Part of a small language model's weights.
Size: 9 layers, MLP 5120 ReLU.
Each number is 128 + 24 x the weight over its row's rms, rounded and kept within 0 to 255. Layers, rows and columns count from 0. Numbers have three digits each. The size before them is the row's rms in percent of the matrix's.

# layer 6 MLP down, 640x5120, rms 0.0221, rows 214-313, columns 4416-4479
102:130132147165166113145132142123126143105148117127132120101136149108142195154110121143147109126109152136124130150131115122132135062165149124123088134111119111156116184110093130165098128094094150
093:140113136101115123172136124152133098172153154120124103158119168187145121110100136144099129133111109115126123110148151124131145135162119166112124135107122128121134105071103146125106120150134142
101:144136158170064121169120140143115135150120151154165144162181137171115139169142131147125101086111110126124182113097148100148111190125147155112118171122109141148138132151143114165184119111134120
100:148141154085101109100146155118114144129129093125148153118176127179128126069125126152130094116104122111124136131145104130096109108071114122121113134130120155118122106075083099144127125093140104
103:144120139098154136080132137130137175094119074101114100114127160085107130082129130159101135172118122172136157087124134154139117135105142189153126111124119080149110106154147086117119130143119102
103:138120094125179125155131105101136126103135111093157161132135142130131160122138123132117098127122162111120094122096149150126138133111113118143110148123109156096125128097141109142118122134137134
100:104130121175109111127133124128130123076117159104129143174103161153097121128131132153111122110112139134129120112117102104097158137121120116110129164188124119081121142148125143166124138148088138
099:082161115135141128126118097128136114084110149138175106124118145164141100132124132136171107088146095093106149133148142074139107125126103090143142131129148119098127136142157113090117094133145115
099:142130186124142138123122170126118147124139127162154103160119215135134136126142115124089094112130132148131152132132147140074124136142122118142135091139124139114117121125201161114126133157153136
089:116132117099149167129137099134169142132173135129141158111119111140112125136110120117127109148106136081145111162136132120157159131116129105070164140138129117083099136143164113163136110143093127
099:153126104146123103123134120125121074138137128141107135153140113125119104095099132156098146100153123143169172131121179112143124131105103095125134147149118118111146154122156121142107120143195133
096:129146109124139125146130110181122138140145102116140162146123117139130166165114125127073051108127100138144081156118133082138126085128110138096149136152136112133131129119133134144112118148124136
094:138150126144095149129143115124179139094112061112133134150128150100118144152078126134118163123146109115156161132113125185150079117076122131132145138145174129116120124145113141096081130122122129
099:122139125112073158161115100128139134154117112107142112091122099140155184162098139121167102125174143105133125131144109101115125114165113132141160131119082121141142108169117115133131118142126142
102:143119112115134087082109100107160132101118138151144105119126131115142104123148141141124143102141171105132086140138126145131160148094139123125105102113163124147143127105179139127126135090165134
106:144156095106170145128135122135122132120125134136174086177172162037126120132127138111144122093076120126096156120104149128151147146168160103141143172115120140146172142095132119132125139090122093
106:142118118102133149110140096125073160112122095120132140098111101106153108114141121118145145155120098125125138120122145162108117135105125124151078148156163133116143111081113143106116136083101114
105:148135157130115120138133138108188144131135151145134121157162168120125092156142128140078091141132125112136162166108123132136145123128103118173097130135129167159095099075184121130177131121120125
101:135110103108135106100132169116097119142125113128122119115142119178077141157129129114129128149146156125130119087120162128128111129145108153141111117136155125143169145165181127127110127129107112
093:131172168113097149155172140052168122163138152112126144115091142136077115148106137122109123150146135093105122120172131151144129171126123109121153119070115105087128168166134115129110144147137094
099:145112125104189105084128124128127112133149106112116135109152136157146083120072128136116142103092141125173180133122150132126127137121136159153091104141096110115101141131100150100139112112109152
099:110137098157127127093131144136120123166125137137078136152104087140115122106108128149118091131165123155151150159140126099162107127133144132174130130117083128118103158114110169174132139154119106
099:146162128071180120106144128114135126151137118136130146180186206091119104078144125148174100136131123108122137085134118148164146156116099101146140136121094132098145083173136111130180137147166137
102:110137142102183124114130207140173111143127116117129141106119174079093130129132119093174128145091118126169167135125131180116110112165147189173136152119152132135124104107143126101165109138135118
100:150153142137080171148132151109117096145150142158104096100093179122110130169129129115103120113099162135116143133122116156088139122148121128128100081085127145105160108130112105112155131144135141
091:144153131112098135126148093112112132115074115102105140074101156154104106108118129163168163118101122193091121120137133132143160126086145128135126143120110115148122096128116133093144111081151128
099:143100131138130079141117093106182110155132116127150126109081169128127174099123128133118138116083120115108098169139127099106094147125117170111147106139162126127107137172156137088110109106115125
095:102167155133181105120140109139171101129140089136168140152115118105150113101131131132133157108128112100088129136128119159101093106154117155103133110110081107138128146100184113166176134116123130
096:159090154135130142096154158118124112145100115131115147167143090119118100098129129125135181097124138175084155096104146134145104173087081121135126144100115111124112126100134137132142123136115121
103:117167149128113117163088100107116125137119127188132135107170143121138108115098130164140182117129165160143121107093187138122135135145142118145136116071151128164136169089120086128110104148135109
105:132091162163135141132107155102122133109129100136131120131135117166134124100112125096093112095098127117138158141112144140126108151097127101123134146122115161111085118135095121163183151116148115
094:111094162166134117101134111101160111116107093122140098161095109075126093111148126079131180146110118077155120136119141123112105109080160084131131129102072175131136152125157153100135120157177137
100:146138135116139122183137118136071110115160111150169106158113127108117107128108127135099104112111167148139137138131117114128137129128167092130157128116126129126151116159108099156075149124115112
092:125110144105084109142148127138103120119129184167124128116117145112123164136121129132109106143147132118151118150138144091120106122128125110138109171116130160098114136161165124075156121116136126
089:148147093115122165167152152096148125145118178149122101127072085078137140152155112182133143133142132103101141130130085133119114150127115148107093120110106105134124174119168118158213102166160124
100:122146110101150127158124148106184107136119138120130089112100139125119111138131125144194116119157133125126126162091093159114102112143136148125134155121132117158126097174173135158141147127149141
097:157092129085196091125124100134105155117127142127137161143119156129126116127158135156126134164120114143147180106139117158131135125083169129123131159094116102136151142093166147142162152119153124
099:091128169140147119173118091146094137115141131128073146135104113099146118161118131157162152102113108148136134147149109120102141112098121204120111115118157142149118121148148117134179118115149116
098:154127145152119123095088147110195115124139126114087106119117163143120132128142131165124151144121156170144179110115123153132179163144124068142111167109153120140127138096131153147143137103133152
101:141160110127140118128127132106181140128132127168162123167127133109121149171125127121130135127198091099086110118122087132142159124152149062168133158123081097131149128087144123126122128103133122
103:121153155132130151177138137160163141157098101102142146153103099092132130122178129145126135129121132115136109134143153143112119136103128102119107109117070152127139159145154128134157114095114125
097:088122122111122085129137090089098107133140122173148148133169145165140134166111134141117152093158143139126142130143124108139162110107153051099148080114165122114104129116174148164113131128105114
099:136174118157153147150136134120184119174105128118132107132176161126153156176126129098121117144110147133127122121118138152101157123177118100172157110134126130155136103124167103138147149158145140
097:125135137124085085116131149153069149128102131137107120097107158130158120103110116131109157158109162079133154136158173102142114125117136113103129142137156111160129133174061106118133106135130101
097:114127142082140134100121161135183146147155120151162109146164120135106092112087129112152118095160146113121136165092114139148147080075127080126142135147118133105155148109163072108109125160137137
100:132113130144164118122132171129083138116150118117125115155103110081142113154093119138113148125100133113121138137138105096137122115125109143122144132112142101132134159126106150138134114150129145
103:148119132139129136126120175130101125140128136153084102078100156120141150078140128106118118068097132119089140095134077123103121142139124148139143124104124102136114101135156137123153111137136132
094:143146152094178089086119120113155165083125126120085161138114137128120125142150135111083137116141090123129116145116112134099136100180125128130104179090147109133140134176134120095121136135151117
095:111148110090138123126126172127180134142140140116109135166155115139140133130122121141150093118142083114152155121091101108122112102120121173142138152128125184124127115157143123132103117156129146
095:108156133108134110156117147114128123111112115131099117113135121115141182123144127151153133106077093092143119136114129138102089173149119126124161120158122070110098117126160135129140121136096120
103:102119111109140116170128091142205128116106127130114137097164132158115156125125117150117105145125103132186106124102129106128143093098175154117131109086120120123149145174080159118130119133142142
092:147154155149105129089124223143132135102150147135085114101123059127118160146129120121135095168121121124097184106091125117138122094108125116121158199135113109147164136134111133125121150124125143
112:113120119114172161068101117113125151150150128117142091141133128095154141150121137126120115147101139121142104117158107148105124123130114159123161138096140111106121092140136154132116118107156146
080:160119130162113154123139100122138144107118092116129125102126121167113112130135138113113140124109135122125108134135112117135171134108104128141135143122150103105128083139084136094128114114142110
101:201119137113132129167148156132143104153127125138126098196134140093112120166126122139135090093135096092142100135139082169140120158149133114148145111129139122127112119148128130174142131103154143
101:130176135105140153106128133144060125155103149135112141092159140164134170127162119114106130122108168143148130134145122076164150134120125162110116133140114151126122109134155142134123121152081115
093:144176152134128145122122114110078152122149171132176145152102119124135141111137135133091129120085163127127088127135080124071154097171150172121117121139148157137136133147154131142142108132168150
099:074130147162110105166156146135122153192126116182145132157120111114117154142129129122125143155131105130117157108133108123103120178102109139127114085114132132157119138145114132104118131102136148
103:119122146145083123161157114172140137153172125092090106134145090173157133137160113141142085152166172156132157152119100122088095147094132148136160127118118118157110120126112153079082141124147124
095:110124155156087124128114131174125120124116140167130089140090130096115078154134125149118131129167156134163129114115106104131124163127131112131138123139117162127135113080205147134149100129121104
091:151148119132136179142107133126148103173137135133144101134066113133119131147133109133121112136111150135128120140131096156119109145131150125105118088120116107153130126125185132116161118129138145
102:161162112097143123139121115123118124125125150128104139147112068082148138124122118128135113084116135113094139124108121111124136126130143120086149138150147131120119109128130131145113103128164149
094:117169132110147130150136109139100112150125133163120112115104114111144091083122135142133110110116121133102066113188127117154151150122120126144137125108114097128116124082166126149115131122113142
096:154146067144112127074119158128124131152097106110113179106162175103146126149113119122116121131122116129149161150089126113152087091100162162104143127129125125154146101117137128125076162151160116
103:132152152093119109152131158127106147141095124133109085109092130109115135118098132107123071121090110119155155100166131112114093126143118101146151120118138089136146110138116075163135126102137145
096:146128088123117148092101168133144102123124158144155130107089138140136124130114114143126107076144104139151153143149124155130095095118133135151114150078119134143136146134142133153144137163157152
102:138095127140143148165126155140136146086147089106168129137116138115155107133143132150118098156118067155107145098160149113146123079123147076136155128113161138158126149170137098100109135113161123
102:145100110157139106149140192160105147108167150135116170098124101148163113137133129118134095123157105155131181116133099099096169086119115091119144153117088137091137109086150138177080137124141103
095:104150137120118108138140108105121135132124139146112130145129127119168079141119136103165165122147125160115146134133152109110115150111107141162130115122122138133138117082097092106107128123164126
099:133136073128082109143128150110159128132140118134151117089125071134165161133091129154159108151108117114130126124133127146140188114136166156106115125109135126109136165107163054090146114109109115
098:136097108122135142116113146088182112113129130140171092168133120138135110137149127150139114147081138154125076139138139132159089174144131115089135138159132083086153096132081127130135134156105160
099:159153145112163143095116157092097123131155123137098170137195145154125136141130122138126126129142128133105108144131127108118143098115112116112125130104105109153131118153097182142108120102172121
095:147186126104159136113126097106149148146120135162151132185124125107111115133138130153140143183167134158106155152150140159129108129146122095126118146148118169153118132057183135112135108089132126
103:115125129110086152139133151121171107102116094173138129117137142127139151105117128137128135115147113157145081106114096128129086119148119126107129159120149141123155107138165093110098158136145157
107:131167149156184115181125101121123165120096110132139146137122143165127168068119128132082131119174143099096114144145143133162163130145106142124144111146148141114126132097062117129154115123127130
107:096107104133151117083121099151073128151138103101107138131137141175136085061121125119152118137132106140131141119090132129137117059137167122139113113134139163149103100148105181100107112131090141
099:169113112121125117127160103135141136079152125152099141100098129106149157107150139121076136181153167073117141123111112137138143160150084097158132137141154087137126144111149136120142148157124128
103:159097094075106144176126141134130096135152145103125112089106128107153224133148118169122139108116159135070144151133148136129105156112159050145136148151168139129114142148141142129171126151133094
098:132116153152123103172118155132121109144127126132149142128135135100143099122145133137148071106106105134149123124143088142110118106125139148144164143098135154109136119098133092107149117140103123
098:148159079122169116139122136107113124145148174097149121124148090156122121150123132126120141136135125122101166138136123117089104117137134142091135128142122114118148128108101119167101145127135127
097:153125102137132097132112152133193130126123155131092173156143166110118146128142125099149177143140119119152153131136162136146130130061171128105126094133146173131142162088168100124182139154149128
109:113149150089117141126114174152153126120102147117136119150165103131123126160132128163108137121072135115150118095121122132144104113131118141138079169147154130093123103147131166107147111138123129
100:118104117128120134149132098144139126140139143138130123140112095068130143140117135154142133135099093137176154127133092133148163105150139179134080141104136163151125108178098145094106140127118136
105:152135140155120123110128150151151101135121164142135171117132053080100116179111129147113081132131135121123123099106108140137124090149123145128113166125142132139106122115113109121118140151109118
101:101143115133086131157133151147115139169155159096133109148083119128137171126141124127102128106141136063092133071111118186128083116153115151123115137135127115089095150135086173104130128115134118
091:135130128152177097139144157129095104111136138151148116115176078130112082152105129114184142137144126128116068132111101137088138175150108054132110139148138142096116138100127173152083110164145125
100:130113093172126124166124155108129138139135173080130134106098123167071131128127119157127097110181120108118147112103112126151096073121163126100124135122126147128133123165147163147107134139139147
101:091113139135127075140149188127115144111126120170162141105128143118152113080097125121059184103128103081102107126132113120147108133179117079172128142155118151141135172062131098153140148153135151
094:122146148141142103135143094139124129111155127130089186170084116136152145085150132152121116139124105129156118179165149112147128122083190132124146128158113128152125159128163118139083124157122148
099:142063169133141101169133152151133135109148127146114047125098150111121142153148119091123133126109097101116111100123160106137098119108098158166116096128091140120111087136087114112118133160124120
102:118150160141175127085133111142173115143105128117127166090151064160116117086071127083120087142161115132091111113153113087150110133121130125136135164158147152084133111151175150101095125123097119
101:155151090142176133052116123133222127085128141107150178140142115118128148131153122154191147059178106102109113148133146111126147097127120096142141117151119163120133120137104148137143139092158125
098:162129133145074171101111086109091109128129105111133126101096181134135186143128122128198116075100152102118151123108112119111130121111148138115128123132120155147149113149068145142160105124127145
103:147115109084153136142111144124109118152172111137097146089124125141109138087111124134169159116122170129122110131141193141120143163127178173106133105155147153070145124100096129116107108126127117
101:157145137107122161153124154154198113142124153090138094132046127108133093116162117150118139127118127126172134095105146147116147093137163075109104110154156148122143141096162084111127125170135140
101:140172125153131146101120137132185114148140169101151110112149155148117143128126130131100131111164128137142129125118153163130152119139162062187151125118117115149133165125191132120116123149111118
104:131121110129104109118100106136112121126118134099168114163137080147144133088128133133140121138142154135145106143110121154140074106119140138135147162107143135079120130139157139133132128148118165
104:155138143121126131133117160132100142163087154102125136166177159153115103160139111081067134138114145119142097090119107187164080141136125144128094124125130090150139137096127113138189133149122134
101:103112167108117096108136145138139117109115153193119115126073081145157114120141124119111137138133126098130124119093138144147108079141098154159107098136180142097141117086162159114149138136132132
098:153104095160117138158127096166117127113097149088089143181135151119130116138140120098166108140138148100112146107113154136115168110090123152149112155144089138131120101113080107129138119125151132